{
  "head_dim": 32,
  "intermediate_size": 576,
  "norm_eps": 1e-06,
  "bias": "all",
  "parallel_block": false,
  "init_std_qkv": 0.0229,
  "lr_mult_qkv": 0.7,
  "lr_head": 0.00888,
  "schedule": "wsd",
  "decay_shape": "linear"
}
Each number is 128 + 24 x the weight over the matrix's rms, rounded and kept within 0 to 255. Layers, rows and columns count from 0. Numbers have three digits each.

# layer 2 MLP up, 576x192, rms 0.132, rows 163-235, columns 96-191
107100128126108146156123158159143110103133117102123156123132117115110124120130087128123157076085088194131132133123122133092149168148134149127143164152156165144114155125112146085118092128139135123128130158110115103161149092084113133054136113137157148138131144119145142155105113135129122146
157099150129119129135118101143133120130107103137115115152135158099109103129126061117147127134137098081158130166115166116166152133140151164154129121082171106091095146165110054139134084153107122118153119097128140118141077083093128159158134104119161137104084131132106157116125174143154125150
133133147130167144077148123144117120146109108140099111131150121093145130113113156120150124085145150126158161073128172132136161146151156144132110133139149147088148146091096120118128159118133097142129153105109109151146146141163107112121138125097121129132137126136119136135164110123116088114
111161135159120143176158145093103097171103174113083160136129163120168135154119128122130147128125106125144164147117133129142106132134096084109150112106149151100139122120151113123134120080160104151108129100120119156160114128188115144189130095110106132168134167181096121105098153096158130143
099104128152102136112156138103188096151134126095119110128121126107149108129097157115152145087094097121136099146141102116149114132094123115137126111151129146161116168159093139143135096130094128125132131131120134129139157172156068157111078160112106126152146160147127163061133163119192111102
127155106080116123158170131140138151123164114134106119119091134143146134144143137135127138127125136134129144155152138123112175098118104163140111149141148107142110117153108115132121145186139176109113100154141068106122146093127111149107101141141161100146125121194154105135110117092110171200
146127093144130135130150097137128050145116098126113115161187187124152144141098155135173123111123118128114167135113108139143127121133159136091126126132119112137127129120123142116107140132150107137116133169125139135157117120135097158137144115130153143145134122122129096120165154069125150139
186118097168161140097075104156132113130127141101132166177147164103126113160144116134160113146112119100062092109174124179113108152138122094174125138172138167125148149134111117128118130132141124118103102093139149160094145151135123173090105136099138087202128137138096121115153123155095128138
149124138113127145114128145144131115113124133117082112154137137095117133129111121095115098136133119115139112101148122123126120111124117132167106123108087142116114152143109135065116118100172163123104151133134084121130130165095128129103152093108152138137150107140128113131114147157138157132
138122157115109134153114123139123191145101107145104114134123141137076093150128148087114133117156153147080139132163120127116121141093147159135110182103144119119159147122122133125099143174159170141096091113132121117122117129100118130187140119138097166158139130117188150117126144119139114127
090134116157118143171104158132112119159109133107149152185111107146127118106114133102107103144100148163118148088106119113098121183129169090176185151110124150147128123119163127110146121110109161124133116097136162110118131162089118152131128148151153091146118115140147091086184103106117116118
122104162137132135119100200087138147138112128111142107144089118113121140133113115092143092153123120095106134105169147103113126139143170123128110137155149152141123102112152159118090108111126104162105111153103133156105119122127151150148135142134143079160137153146126083158141117131139068141
137127169112150144131141129109102101130072100137152127113116132088133142118115169126094120135176157129158148114085159133153142147105141116095158128146154107137121116124161116097102125148125133163073129096105146127149134149127104117154138149140154101134156105139159106142114095113098105108
126155140118111101149159141116142130134139125147101118130134151126084138110145146107171135103109119138079101122147085105160132144111119144137107131116101147106139131121103122147126161108144103137077112168088067126144141104143081139154093146116129157115104138157125123128100135122147092148
096137186155160139138138158119107146100125119142116126138103084136102090133138102139150100132137160126137094125166116105144136150190102183146112119125116114126181139113112128111118157113115119105059093122138101139122114134141098166175195103144127165165093134150120146161104154113132107122
142095144079129136163146125102118126105135144145160087089145155104105109114121123149120123120148160145139143122139140177119119123137123115093128144148144111120131122091161115166137122153116129158179142103131138111141112130115153137159145131160122153140108121129134111108096108131136129097
120134177084118120184092116133151145080142076134126086191150135160112082105154118111116131156161146098138122112152140146136146073126119086139127111118148127143160083126130126097122144114113139167088124169085154112128140095113090121115093158130154090057110184162089134077148151087118129130
157122154151148169126136108149162116111122113080118162141114135122132115164093147152121107118178085135155138093122122128168164180123182115115128119167107134119105087125139096106125125120139166135129117106144153071110110119117152110112090149099127130140060130115124154146147114140170096134
106125140120104145143135136084114128119128118115154192132113143108108154166132099157109114124136136137131116131149140113078119187085125101139162092126113143146145166131093098085110116127127085152122140153156122099091100109112124138087129114107110107159163147108110141144121138148144130121
136093110123146164111148120138107067076070079127184112117153143077085120129152096094161119132131105124108167133144118131143103148122146126129122142139111112113118146138106132150067145094149125191118169109140117129201130161128117103084156124122128090147137128122148086079163110117109119172
107091166099142101127154130117149131107117091109137178155117143118079121144128061082123135180131099098164135045143122152134112135141131116156129150112122162140158121136108142155108111131115127118144106138141133129153149091148106104103129129113128105167114175119170094130118093143115137089
120093123129076123137131121129101105084124155091133121172113106112158149121099126122079170179120120121128119147082162175120124122146158068120178176104155175102163114095138093142116118126130144128092137168118183123114129094132105147116111131151120118123094133178111112108168114089119091164
093107129182145141113129126133087123101110128119136144172118146148103084092104113122117143134118082135163173155099118137117127106136140108141146197155116141172132110106137120096123105138136161135148125177149194101128150114095130137118118129128090116125135141157129133117140157172081121170
092148088123125101094146104130111119094082124133153128133147156128118118163145123075141145126204123109131145148125107157086113134110164133096100160167139110143141148118150087138126126165153157112105086132124123142131134132084166141096150136140092105128123188114123163112116065113172112122
151125132159163145165131128130164130133117129144128154134145152053171123131156162094118116109137118120129110104152111126147155174104165111092118121153111163091119176134109131110123105166134121137118122145118110166166150139126125127124127125149115127127147148112115110099157118131104102111
155122126145126110125135107082140114121140125090158143114127156135174125111162117146146080152098147139131110136122168153059145169121123142132096118102106114164086124094086108125123097122136102131095137125133123132158114117090140158126118118102122140133120154128115152092135098120146114132
113125134115103111146117119130155093116176065130155123131127149141120135135130129123122183107113085090123129162142154134132132132113109111135112132138112098147174113136111106097108122168131120109113121159094088157113109089134094184133154147147079136119096161118105121142157142147125110094
170150133094086150108090140170130126112122109093106108122112092124117145106119185087138108172147138162125113126117091167120176173095136149129068155090197103099095149161127129119108138144143124138163182118126056111128100145153146134117121159128100084108138072113120122162140128202125143173
126126122182068154117148109186156151157093156102118152142090120097146119172142150105123121112169120116120097131137128106150115131130157076114129178128143128123127114174129079167129101141097145138092126138094120113115121115102099130170140180141174126152144144119107120096179140118129144120
110090143145087124166151112141099067159162130107169140143123066109153096145130096149167090136143097152138152082100078130164091141132165121112145148143115060174128146117094133110131130170126094172133069145098122169130154112123102128068115150134078125090132082120140165135120170130093093123
138139125151156129121107069133150083138170116107080127118086130130085136130096102115167139118154150139162165157146103130162160173106150086106135105157170129119106111137148118128155106074142122123144163109129131136095133142144146131160112174158152144129131109111114149140126095119152114125
114131100127155142118125128155138145148096134122148121185127124094087110152124116117145152122135157159138137103116087129151101115127127180126140135102154088154160134140099122144164102148137111153160072165121137124097106115095135147077156073151116088163124128138129080093194118134137139119
168143142152130132122112080098127100135104150101117130146082163090115095116115136083147104153108145137154125189057083171090095144109096141151089170148164104140123159134113118136135175158132131141138188137142102143113170132103149147147128126108117105114106112135117091125121126138116111088
162128131155140120123133132141129179125110117132064140168135123162131144140120141141136154149172133150169120136163080156128097125147107139101081118135135129147098117132109098110081137148115096084132143164117120119162172126100104166117111158146130113156153139136141142116101118109125097117
106110140139139088152131140146162090135123106139142166142086089116151157125125131114156136124138119134153121129134156102161159129126108150105148089142087156123141154105132142170086117127146118139118149143132144167134144151096143128121092141168143116135144103080109131147130156158096146127
095142153115110151103183176120110137123138134130104128115070104121158165160137131116138117086126117096135108175089119122106164143128122137142116086125122133109130128156088125119127123152126163144108170125142094140107136100061154136120140106088181113151118127162118114143116107133086134153
130106131133088130114196126121123150131106141137156156152086139127128119123139046120103131126136147141145125123152155085148106140154150158098120123086183120147152122074134136098114121146125135143140146116159148108106122110083121128161099150113163124101109118153125175147110125167139118114
120101136123139127118113073145129105154124139115125131141128141135161112099128147121125133129101150110119194108149138123141132132110097128159119117127151136144113131116107099161130127145102121139125147167124091132156132110115136141130142113132164129135120137127177156140132126113142076105
113107124126123154109126140113091113112116132086133100131156151132122123093146138141129127142130127100099105116110152131102111136130122105120104107112175086165115138164126121123113095149094146108103131122193116130176131152171126110123153154128139121179116140108156133164144124113123176172
100156079124109143139174113132120157137145155091159156128085099094151114087093092125159107131117152099132128132134143140106135180114085134123124137128189154159120143115109091136147170113133133117131104136148121120152119161124147144129114152158131091112139102111161106159172157177144132131
087124132121154110149152112111154123110108081138140148118128126141107141149122103110142103110131115155123140107147089178149105110112136115090135113117130117167119162131119106109133120144155141141094113148133168156122150126118128180147126141124136107101092122142155114121143085101120133132
137125125099160170153100163096094157122123114100135113140108131157164140131126149095172117151122120124124182088135113149100179146112186128141136122133123147066117166137155120101150099111084133094120118148157099120171090098120105172097108100146133143132143160137130144104141137130100122121
102114147176128119093121105133114138105121142149148150139117128114131067147095153107158136160131106129098131060135114163131141099147115151119139135105136091143116148100118107093136131156129149145147084152101118104097171158094087169140109118129153154100136164133162126120100140092162134128
100120158135156086097122141158177169122119179124106120115134130127161145096139117086127122115124151112148106127104104144115119127119144112117141135108147143135124145099132192112151127106139123145103147129126101134147122102091130141144156116100159127117137110128163121077163138167132120128
138114093160087095108139078123096103182089126092111099166120109165086129137126104110122128149125113121118128104159128111165135143145111081138111063132117131184151143149075148088109103115136094158147092121101092169129144149129099150125113131131104146184141110142106156124158146163108132153
129123127102099148119111121105151106170091125129145131116143133116084126140162121148120135123153130161131129163141188185161181125081151116084129150123134141162127108126135122072170120157117173109186165143132175133150140120169144145090113125141162113153134157162103131099145135117132113145
136122125124134095118157145129135130089118064107107148101117160132149121132121119111125134126136113123148126131125164140121131126087158096109116157151100105127148134114104063160111155148161107103143089140173155124123139169122119143115125109145128158117104143080137135170118132125116104154
132149135119131133124152158099183138116134127108110123131165154119115101121083141148090121092120137119135112116111141109131169162103146173101133088107174080119127119120135141123127151151132132130124146135138152180123123138084141118145127156067134122132148139111099124114151132123178160087
128147096086162134125091110139117099140128159141136167167125068139125116104100124174098117112113150099129193093125139144065124176114152130110134132135139114117150151170109138160134127111137129133131134071126145129131122114157137151167160139116150149108121124130158090187145139130134134138
100094111182159133114147151157118128137176150171126114133075122116153107132124113151107164074119115139162122125130085160112110093163118125113135103140139111160165082123103146109111155148142138116130134115153127149073124139148129115140108100155116174124172151154128107146167112142146112097
151149135136144118132128118127140164151089103105136164142138121123059110103096165116114136090138159108143170131108163125173101095083157105133106115107152079125126108120122105117088139123098141125096122089114116113098125112152140149145152140120177113129158146111132121158121130112145128156
150081137129096092100067158131152086157125144092148161169152123139123136129133144121146098142115134144136158136125134166140164115137142154120154107147126134143154152165130133149090153125075152149137068150129131145103099130149113103104148124127127162147139153131094138139164130123107105088
087104151157128149094148114119102096102128118118138131110107121129135111115122203133104144157106098103140138086076130138124164168151146135169144104165134118100128090141177143139114130147120140117134126150112117149127149114131118128153154096113144109118099170143145156105125099136117113121
122063107127127125115165145095076113169154128118105106125099149120152128151125138120140194085122076117143118110133147120146102132173133122131089131158139159113125097133129158130108121145126132144155133118135134099102124147145112162097098132147145118102112183135154124126133108119155129136
169098119155144135169143156095132164142144153157055171110129135066155121140184124110153150095145161126118127136132125109137121080157120142125132124143135120127158139116124131109135145131135102118178114110124108137151081175149099166151167117125128156103130109126131151112102161125122089140
082124103157134139129149095101101177104110102100108148143064151145139149092161121122137115146180119092138168101110089189148096092141150132091064147139166081124127121088096106143165099115131137109177099185082129141159140137151178161133093173089187137156136125089135139122104123092127127099
131113111124160121113136133085146153076129099123140115182117114146086144130127107145098095107130086084145127103116115171094135140137130164147103193135163114167111082142128104101116125125179158118121132151112132127150151132113127114120073171151144125148110128126126143123151107122115136191
168122098109093102104113160146134135143123120132149120142114130114181132142113123126112153116115117107121167130086142117100108126162119110144113113133128118131103123121139077143094131138132141176113177156139117130091128122140122123113112129126104133132121112136134127144132113140141103109
090120119147102143193113129183110109104101119115135159152139112129125118119155173124172110159098122148127144133151106180146162086140168154177149140131096091156089096148138126092097119106117119115134142111110113141139133149125108132157150154145125152102143120156127145126116148138112080122
157127132158110153128120123079091127167130134126128117148173144081142128147172139140150124090092106111129123137156099166123085117161164150121087125162150148106169117141134161105129149128117152098117146147121149152156122065102123140131142139118064117141141128127139118115131111149128137114
140132137146115144087106146141153163160121142145109141117091104101138113122115112121104160149142142114133101148062087140115136141156128153119119144132118136114117113136148090135137129119153138133183086120132109084132119147129134142154109119127126123139136096150139132098152142124149155105
184079108139143202133078130109159078147129137098108121088103121088134149099159134102136153169139144113094088126135130088122085161150121180146135118114160116133185117132135119124105134134111119121165169106158098147125120163101151101081173146110113128111154118146110132105124156147110098129
143118152154108147113114152163139127138138079107140144110107104157110130118143123133110107163113115143152096132118123166106139159116151146147099153117086126147126100095142149155098146107127147163129078155110089138123120140102136124141166118167116156134137154140148125134113096112130077105
127104103134132107101175115117125128135126141123134139131138167104144121129137120126139133117112130107107153127131161121140058121111103093124128114165107135139121133108118119171106137115203132115129127147103095127139146175127120139133163131133135151087133123155156118078165149113140144161
161116104124158108082121162154125183132119145097126157122110151097106136121120111112113141134112122077160081098151132148112114110146131118131102110097140125153078138133162166075132139127146146097143133163101125123140126131120120131109147113106134124080152083143123149115150112117111151124
142111189122138134104124153128160123157112113082129120147086120099120124155125150069157092112129178082124119109134119114129129130136087107125168170161111125157155133144124129113117118122107144099126141171117110126134131156193104093125160177145124158083100121101094132166120119121129074109
141145112099150146165121186114167130098137128116117080129086167146090117159106151137134110109137176099129154113161144089124154127071124111114107092059124124118131118125135157101094124135121141163127138143113102100138128101141143170115117150115102123165125100133106125112130103125126124130
112137177168110157109090133093145104146101137128148143127096118108119151125152134167080138123078118140129148152155106123137146162141120126132122082110097121123125140131109117110128148140094152117131140109095154175113128102165152130140114130156151130141121133110130103098136130148151171175
138096159143114109140130129137139118130112129111151147099097108181136148124129164094126124128145158108132119096131143142161100111163127071112149151093119136101135168116111163122122157137146156105138136105111135083151074147117101121092154128143127147113115117158174144171137117147127110130
072148112147133097166111132107125119144102124144139182154135130126127135144144103088096133133114104143103149099112162157155158087125145080136147152143128126121138079122084112103134136116187153139089155133129138087173116125174155115099118130165154130143136114153132165142177160115136120166
128157141105094158120126148133093114182125135121110139148144136130130143168110121146147136161109120128137109079145117152103154118115103135105148137115127123130179115136125146165138138107120136186127145123128144114105135118118141177097118115069108147146140128145151147095118115133081152150
151145139107096100160104139154111118101152095102100125125156108105143126129138099122103121150099156145125129138119099113153146137082160112148107170162149130131140163167148125169143189147140123089143140125101112137117144108167059133117103123102114100121143129154133125105132123124100128138
124117117109104120108098084111142083163123113115126099117149150108125094138154153115104123136092136129185117090134136170129115149180133149167108107188144161104123140118082127092124134127120096140168157151072144114102169125125118149133118167136177144115104093127089173110134098171132108149
# layer 2 MLP down (transposed), 576x192, rms 0.0743, rows 163-234, columns 96-191
115128159123129124133106154094124159129158148129131127094153153119137132111110150123133123147143122161175093131103146111123128132113135151112160107112110145128085147111136139105120117122134130118137167115113111127093114133143174094173124128107157152092129165093105174143088134162120125104
123148124090167112130117128117149156165147199090161086129143111111116104119157083132105110130105145145108147117139096149111125103112120171109136128097152104118167117089143055141089089175160124143103176109129144081144136120122128087120113137143132136137085131119128133138182132125146144101
143127107159140108148166178136092137131154099102125123132109129075162143090151144101101101143124171123112147020129115089076129117144143096135117181144115191146143146116117141074115087107117124136135112145104131159133144140079145096153124104158091177132160182097146165156112123156124136123
123108141159140133134143128104112131133165117130117132070146100134152126125135130118129109135143118121151133149150126175108117142125139149155163106105159104131110112125111104119133092152099136157122149136142144123130146139147072118102127119112145100141133112115137078144129160134132130107
164142148141178124130141142153106126142153132121122123081120101154118161104117093104121133154134132110117109144120141130139137164171133124141126107155149131098137113126131108135132095133125093140122090113132151148106138118158146137171189137132124144103168111153099089133145122121150110115
124117181128152100130089122121112082114173129137079102108170114148150122131145129130167133132118100118141142121104125108130104095089149153129115135121153107066173105114103093111109145165088127068103192118147099148119094143123119119121132108087103129113121107153123129140111127094161114145
166117122146097117150161123138068121129150156095111155127145116141151131131100135136108110120168131120148117083126108063094135101170142167120127089133163116129118117119117168155090093117151152118145130190167145153168164137153164176105154106138109120089121143124098121128133092074129138156
152139120123132144129123133137090159087134127106144154135149133139095128135126098111111144120123071121146146137123146089144138126123113126126134096108134119139095125092132105112111120118167129147164107118128117117149104128150149110147115085163115125142124124172158174146150125125138115147
106082123124151144136131138155134127132120080076103098147141134127134122126137151131115112099140112166119126170138147152130153114144163120113103118090122116101144113115130104127133121118114129136131140170151163148125120150144124109125132141094163134115153122156123133104123115127158134130
111103086102122141157131148136112096151123091104118101146113119158120151115165123105132112141134098116123156124095188094100061133119116122107106091085118147156180110089127101160081153143136138096112032127142140136141112099134135143165099131106134152143132105116145127099138115132124111109
169136114095185123117083130137109097166109145139156114101132153118103136121130156114152123120124131169132129128140139124131137140151159093148162128129119091114129116144099134140133157157121164105116149115119114128108109163146104109143129131120120144111101131096123088098137138129161113177
136131094070166146120103143151136085115174119171161123062127144121125128151097141134070159158117135166133158122106116106145143102126143154144130178100134136099129131109125146130154142133130151109132150107118092111129128127121137142137175152115109110137148118118111147146141107139089144169
110106141138136124115156146102149113112091105112097134119155125153170141119124117100162129102151163122109141159109135112127107119127136140110089148170140090152113140108116110092102143139111124116128142129131128196099180137102131126142110124105158124100113120096146122097142072137138175100
138101116160111132124137121132107121083131150138098138120091083149139133083068134143142137092100148093159136099140101117155130150169103124155134121115088147150106107133148126097120119114121145141117124140158119179084170109076144161100130073078097142131138161109149165102129130129144168078
112083093108099124120140184120123109150117150145085102164110129137106106104130122111155114199095152143151160086137117122182119147097052078106112112101096144095138136135161139147087153103113112096081178130134156127166119122062173152108129115115147114135120112098153124121148135159081113157
111171107137110105116100113157109121095135128122145105149136123140122133158142085129117134115076149122146116134148124143159132143137145107125116077113136128106119126151113113147115145086117141134152130079158120134152103073112150110127098148124103126149151110124139128117112117153131125165
146111131142108129107166109165123144105156153097156139107133150124105137130148088178099147053111125126093135132120130139112172155139135160116137149122138106138139140167138109141122123088163157159148119159088121112127136135104127110153110168154094180113141090128097114118102151080144120144
125145131106108122137120120122134114094120117138139175122141147090173112114102130144172130126093158102148133133122127134152105152125119140168097153172155146129129094131109056132109129088122160081097152104131137121144154132108145090122136162158128153141141144128134109124138137128119093106
084127132065104184152134128115136145104140125118143133123104095136162129184181145139126153125121119123119105136132122129129130131099124150131125146107097089141146111151120155135140105156123121100113129091133119101151165129155189125146108145106147145132126118136144143142176141151053119097
096139109142176107103111122129150155113101116109138109145130125136188097132137131137159140115121145126141122083131110120160086120132131059078115147165109140105143143127103126116114128145111121097148128105109122146126137104156140112149133116124110153179142131114149093123160135132127130113
135129139135149118150136114144151129127103086145129134119144132144102112103114139128143125130131114121171172118106116125125109145142107143118105105099142120114138115136157080164153125106117084139140109123166168132140169153133136118123105106142082092141119118144113070147136134167176120134
158143129127107128104116140155100146123152136168144129148164104170145104136157139148147118118106113114149080124106131103126109140114109097137150071098154124138123139136147108124107148125132151131105147148119130138150135207171136132140122141104176140151087155112126113102110159137148079159
133118144146126108140121101090137147116160111124109147084131144132089142115141127082140146156108097097110134126124151130107122137167117141082163145107136192148127143105151118128138121146169082129139109141153135142120136122103100088138150178137079114141168160109095132146097132129153104156
092175159148079129135112133181115146139090156123130153126121121142118122152120124093155097109091131106118158082107114116117125142149169094145136108139149155132164096130166127113128144150135142100092116155133118122112155107127112095145128134092100138126128174111105143162118135131162095099
115228141138108129102180140118134085145107116113111132155108123100152138097126159109110109137100143093108146081130094088109155108150099133113112133139182212137131125121116083090111088070115144156142186155123151150174112212113157140172128099107160158179130112161113120151135104106086093124
126138096160123101143112095106121092121180090161169168092130133170128139125136153131078122133149107115126104155149138138130148132130155102131109150130142119125116081120099137139126156083108111151101124112151133143126126180099064166117135124124131144127085129122107146091129095094150147125
154093126139163147142168103145142102175130115111136135116136115149173095107115121151105107137129121114132099104147139146132130141149089120081147100112108131145118126132066141117125140120127130155115168132096104120117160127133148109152113126092147122126165133164136135105087172130144184113
141134167135120100176108150139105065115133147083143128160127108175138092150071126129120147156168121161128111134180145122145131092106157123114130154076124138092137135132143105131122110141154120107172147136146118099125128159141140117134101121105136096173179153176114119131165099131125114113
142158128124159108148159131155109112128118076146136137098097103113132129136112155148139149125156165125149115134138151140160107138149139167136142132117096133091092124092089120099108157130127111154138113107140147108097109138132124092124134110119096185109097126118145112155095121097155122126
176133100141065148164115102155139179161173140132154153111125155088140143150092122164126086137113141099106141134102145090188141096135094145129138146174174157174088096170119105110106093131114152202142144148121075090140142100162089119116142122158126114146140094090124142186165132118081077104
115146143147163128109126120125153101153080134104153118112116137127124153097084100109087157119116140190129157143119109117128178180136105119110134080152168102108112098105104154107159125136153124122154148172099153092166125158129124123113190116163117133102152082085125127089120128114157111119
181142162150132175118134138129154131116129122137120099118131115104127186121119120115119157146158132137119132129117128123162131106133139167129142152098159136131143128126090156123138105115116122132165127157142142124128129123085179127117154065182103123066099122111131114117118143148172089164
149114130128109126106124126106121137122144147151146172080189108133117139143125112114129107180124170111098086132119119087131166117108161138144144135157162151132155098162122106119127061149119097094159150131112144119151118095141129133149128115118157144115095103128140183135109068090115162089
124139170134140110120108153124121113139122112128072142098112142117126170143116149123148129126132123128138133131138110107162098118209138114125098142122123068111154128121132128134170126111114106170099122154082178121145119147141105116067102124089131076142120172151152105079108148124099094098
137145155148141108133090133155126112097147131081145124161141160159116131145148137112166154116119129153083112125164162094142136080140140134115144135131158133141155080103144145143133138098139101110149145119150095098114143185139154136116135122123135152106139157120102162142141088153114097166
157160126125162127160154173188108125105150098130124064127063126127107114160144127135123167115136134122109161140178102118164070127144100113090145110066149114130143097166123118106162152060115184159080113119117135112136143137119112089102134193151100101135169143148149115126087170151099142104
144122146141116135118091116152135109098123122149116134132167114119124146079151145119160144132131137105159099119142152135119140176190116176104093189101155141115139116061149137165134119085139081151163143153134147139139179172062106099126167110100137113097127111092142132146124128205093176101
137144183133115116104175129089132114104124147135074123133152096103143149116133098109161115128130145139111136170114119142118143117169141076112138182136140093125102093133154135093169143112123141107121095090108092156164176122139115113109154189140085123162127108100120093125107136132132117164
135096107164128137124189120158123124090116157147110148127103102133176115134124163089130137093103168104104109106162143094119089107150133168098113117125138113127102167102113152099137093153143100095155140155154156091143112083124115083075107065123107136152116121118204113106132111170143162140
150167096127120198117143127174146081085162117178120110079127153109113096147157154147103166107098142128157138114094109179168123105114110168062151094141076099125118113113105140120095114137140139105160152130125147088136154133125100142126136129123124104142134123155116107135142114126115147085
124113175123152160143112143129125125178139162156087129134129132142137094102132129146135072132151128114128157101133107145136164120116146096096132110095156176137112105109145150107138114173159126118139147111159129118087092102150156121117103068135166146128111139169137103101106153146158088139
129117103138155088119071108128109138144127139110146088121129092165108122138136152137127130142098114149153110156153097100153121119093097113111146137134146121145135104111151114129124097135097108112099189126130112148098125134145148128108135133123145136121138105120150108129151099122175124112
115156105098125146140116130147108138104106141092126108158126104108168117112142134076085122122149124114116099083123168142116151125158200123156116130149140124143131137117131097111130173131149128106118174143108180096105117147131109099119158112108166141126142139117123120134121162138085135112
149169045124150085144102148129161139127107156153116102111139120116160164086124155147134118110130184154125086130086108142151089165123146134134129129147124188147143124113157126098140112135141107146116130125162076103142139133115132105120136133100128147163132168130121104110148148155116102102
125117155114124138128097155155117146078104165127145139159150089151112116111117126097113103120072114115132104134099143158120131088142155151129147159131124132127130104150134165142128148140092118122118124138170176079106110148147155075081098104120117157108114143142142170122153180123160142114
138116130150097128117144099175144170112132111130129126141153146127145106141121135140165127087159083099130152134092083111121118112114122164140096148126088122114118093126181164140104189148117159192129114161133133081137120133175105124110140106079109131104119108107133097142119104112133156119
131136147129130144117150110117124122101121105127100121127121103122116093115139119129158114156146059143125082140137143111142093115137132111110120124133150123136134103115150133141107088152083120134156143138108098092129119099135111133167144132134168098155140163122125134154121149108125122168
143132096151173139165139119164132146149150084127169118118103103179104164135151104136134104081132145184141096111142124142081147162072133166150151126126170090138129073115152163155097141117116106080192111132072162108090165093117135148194110155098127095157133099131134135107158119117175150146
111121105100127148122161166156140096104170174150124107147149103107130113152127179141126119154133129132088153141082124131154126166133106141097176120056148118091106095140136139137102137106141134158141139136127084105082142144166168130148127160164126116138105048141114131130128124132142148127
089091166138157130147126146150178109099132167090094105066104110161150142113117183089122164109137138147156133107180129167115105134130136102169152142110137108124121148092123123119123155131078130126108124082159128110130126115176142127125113150133110149128126123108126145118115132099115123143
146137162117163122115116125146068109137095160120142141105153135152116146096107152110090150105127156181132169160138126170132125134171133137196141129124105093108163099094129117128133132105146113129127114106094137152137081151151148108128172176139139143107094059133113133099128158101167079088
124166131149121149135108126163129110131101129133118157085129142113152094155150132145149115093134141110138184160127151117154110152072176197137075117121133128145141105142135131177124147164167112129151109168119094111138180180111121146145177135087141121140127126112116106144121147143082097146
102099175120096130142159129105126149125119115149142127113137132085171166125133107083112162112115132126162103147137121102116131119124129116080119175104125121123087146111088168099103140141152115150107126096143134160102115133126168168154120108153114104143138092108171127130127118147153138137
161132091156092099139120133138109116144151149101156114100170150127113107115100136123175117115081106112114162136147127141111065125094105139123162110144131128135151147130096191106144144112107182102125163127110108132129112136159109091162147136107144138118125164113138136114165157132130134158
174117157137132131136113116144091121108112129102128070159081153137123126142105161082147100117159073157141120135170081120098117151152126112104119116119155116124152125105152114157168142083099139090103136168133120132173119146135122139123086147093114050145147115182102102146183108128151141104
077158119116120147094093135164078132116140150133124171130105085169126160113159122131149138125206087126098141182126153103181098116146135134112076169100151142150131073129122132097150103141130143097133120134107114111106110127111170147118140126158142122148127146100096108102150112104127102096
087126094174154126098133126129142157151150109129159158112098083147115107161139120148148120115135110080104118133110108157085109141090148100162155154128124136111126132131126110172145141105141135103145156132156102125128126159137133070139147111140112135149101121096114165149123101146096111164
124130121118142144150142128095093086144143126102135121132101116110129120126119083113163158142097162134140167100185102106130134122106145155144110142136126154127121103136124151135112116104123118114122137121118136163131109146165131139129176104106127100120128095137149122138124138114101081092
117119103160194176126086128136132162116125128132185129146137127131086134148151091128139145098136062113136127126108118137125088106165136146134116130118160097124157119131082168109180150108174101094138101103098173155140104090128058121083137175149120092132177097087141114118136126099147143093
092102124108120146145088106105121132122072167109114126110117083161110134161110105097091125104100137096147144155173142158141102131157132154124110111164130115120163098135132163139130162128128131130121121160138195125138161127111130088115114134106110123168171165172175146099153156139174105132
118105114139118130136120137121135126126103094084134135150149126132143110138126112146112131129091086107136123101131129088175147157122099122147117167134113130140119138122132137121149128118078130105101136122134147101150121100109100120110172142102124106152182175116135119139127102124072127130
140122112129129158177124145134099143104181133091157144173157123145169095116107158086074124148140149113147101160126179099142134105136073129119124101136123122095108154115150105175141141159129112118152125135139132165098132149151073126118141141098121101131140111138132137117095120153135143125
132129126151127112148094139126151129141115085151130121087101134123147147099142152123146072100124116123118144123184135131133165141099072161117095114123103176147095135119121142139124097141116128106129085091167118109098126103123114091154141126098112111112144144122108152122120125061140118161
171118145111147125135089134103147129080127112157137131160149118111121121096134127144151138158123096125139109150108130126151147134148129141194079111116152092125118103138168134111116117097130117104122090148130149156168134137163141131107110116128130115116129158145117126150128134147136094134
116122156101184135146129123130121153137087076114069157116165137104154161135129094089155117178104116111103082135168152116138151127110113145148156158151114110125128121152112115075119142092097130125099146145068189131146119199130125149116125141101115109112136168087109156103144118159144061126
151095121118165096104108088124145092095145127163133137126141131109118170099124108143127143161141078122105133181123119151129129141074102137145153116158135121147181133150154093119127128146070151110121129102111140111085100136112104132148161176144100155132130127135080123135129130127164083155
146099123126103058148163148137105155120161122136144169108082073137122148147136144151107112074132146100137130109128079096105116101089117164115142128099152109089162125115137170140091109207163128124121150118149125136128168139149148158152099136128112156125093141153137105109118159141142119117
143109075101128114120135147133144111135120147112103119113164132116171170119098165141163115119072152106123128118090094124132113150118165127091155153153149141112128087116142167141099078063155102110173153146158122149098152137136128127117172157077125155080145133100119119104123131123144097120
142111133136157107072097121095088150111109147098175148108126130096114130157129112127124160126153137163099108096151110121100103124089078138099135118140148163126130135085141167163131148122108113103102110147110119135150140147112183110143144119124120165114094112123167137180126082081160146106
119137153143109133109133087127133094088151100208093173147155054153118163082169108129132127116110150136127168118123150120139099082151142129121123133125142168167141154148080148088092156157129124106106148094095124105117170145086145105079116149104130185117116113107151148106119127102159102148
123165129132157153139126127136166094110112125182124124132145113117110170117180151112148141107110118096131140101127117139153088157159175119113115126091124089142136119111114145132107113080159112091121088130100151124128171108110125105143162139099128143142135160119134158167103127081148158105
136162147137135137111175151155108069105121105129193126127140124096148123131140173120185173127130117124119107120116137100153127114169140093121151143128111151176101112118098119107118159148093140136127125141138106112128113169109177133102128132111134127137093149097151104099111177112138135175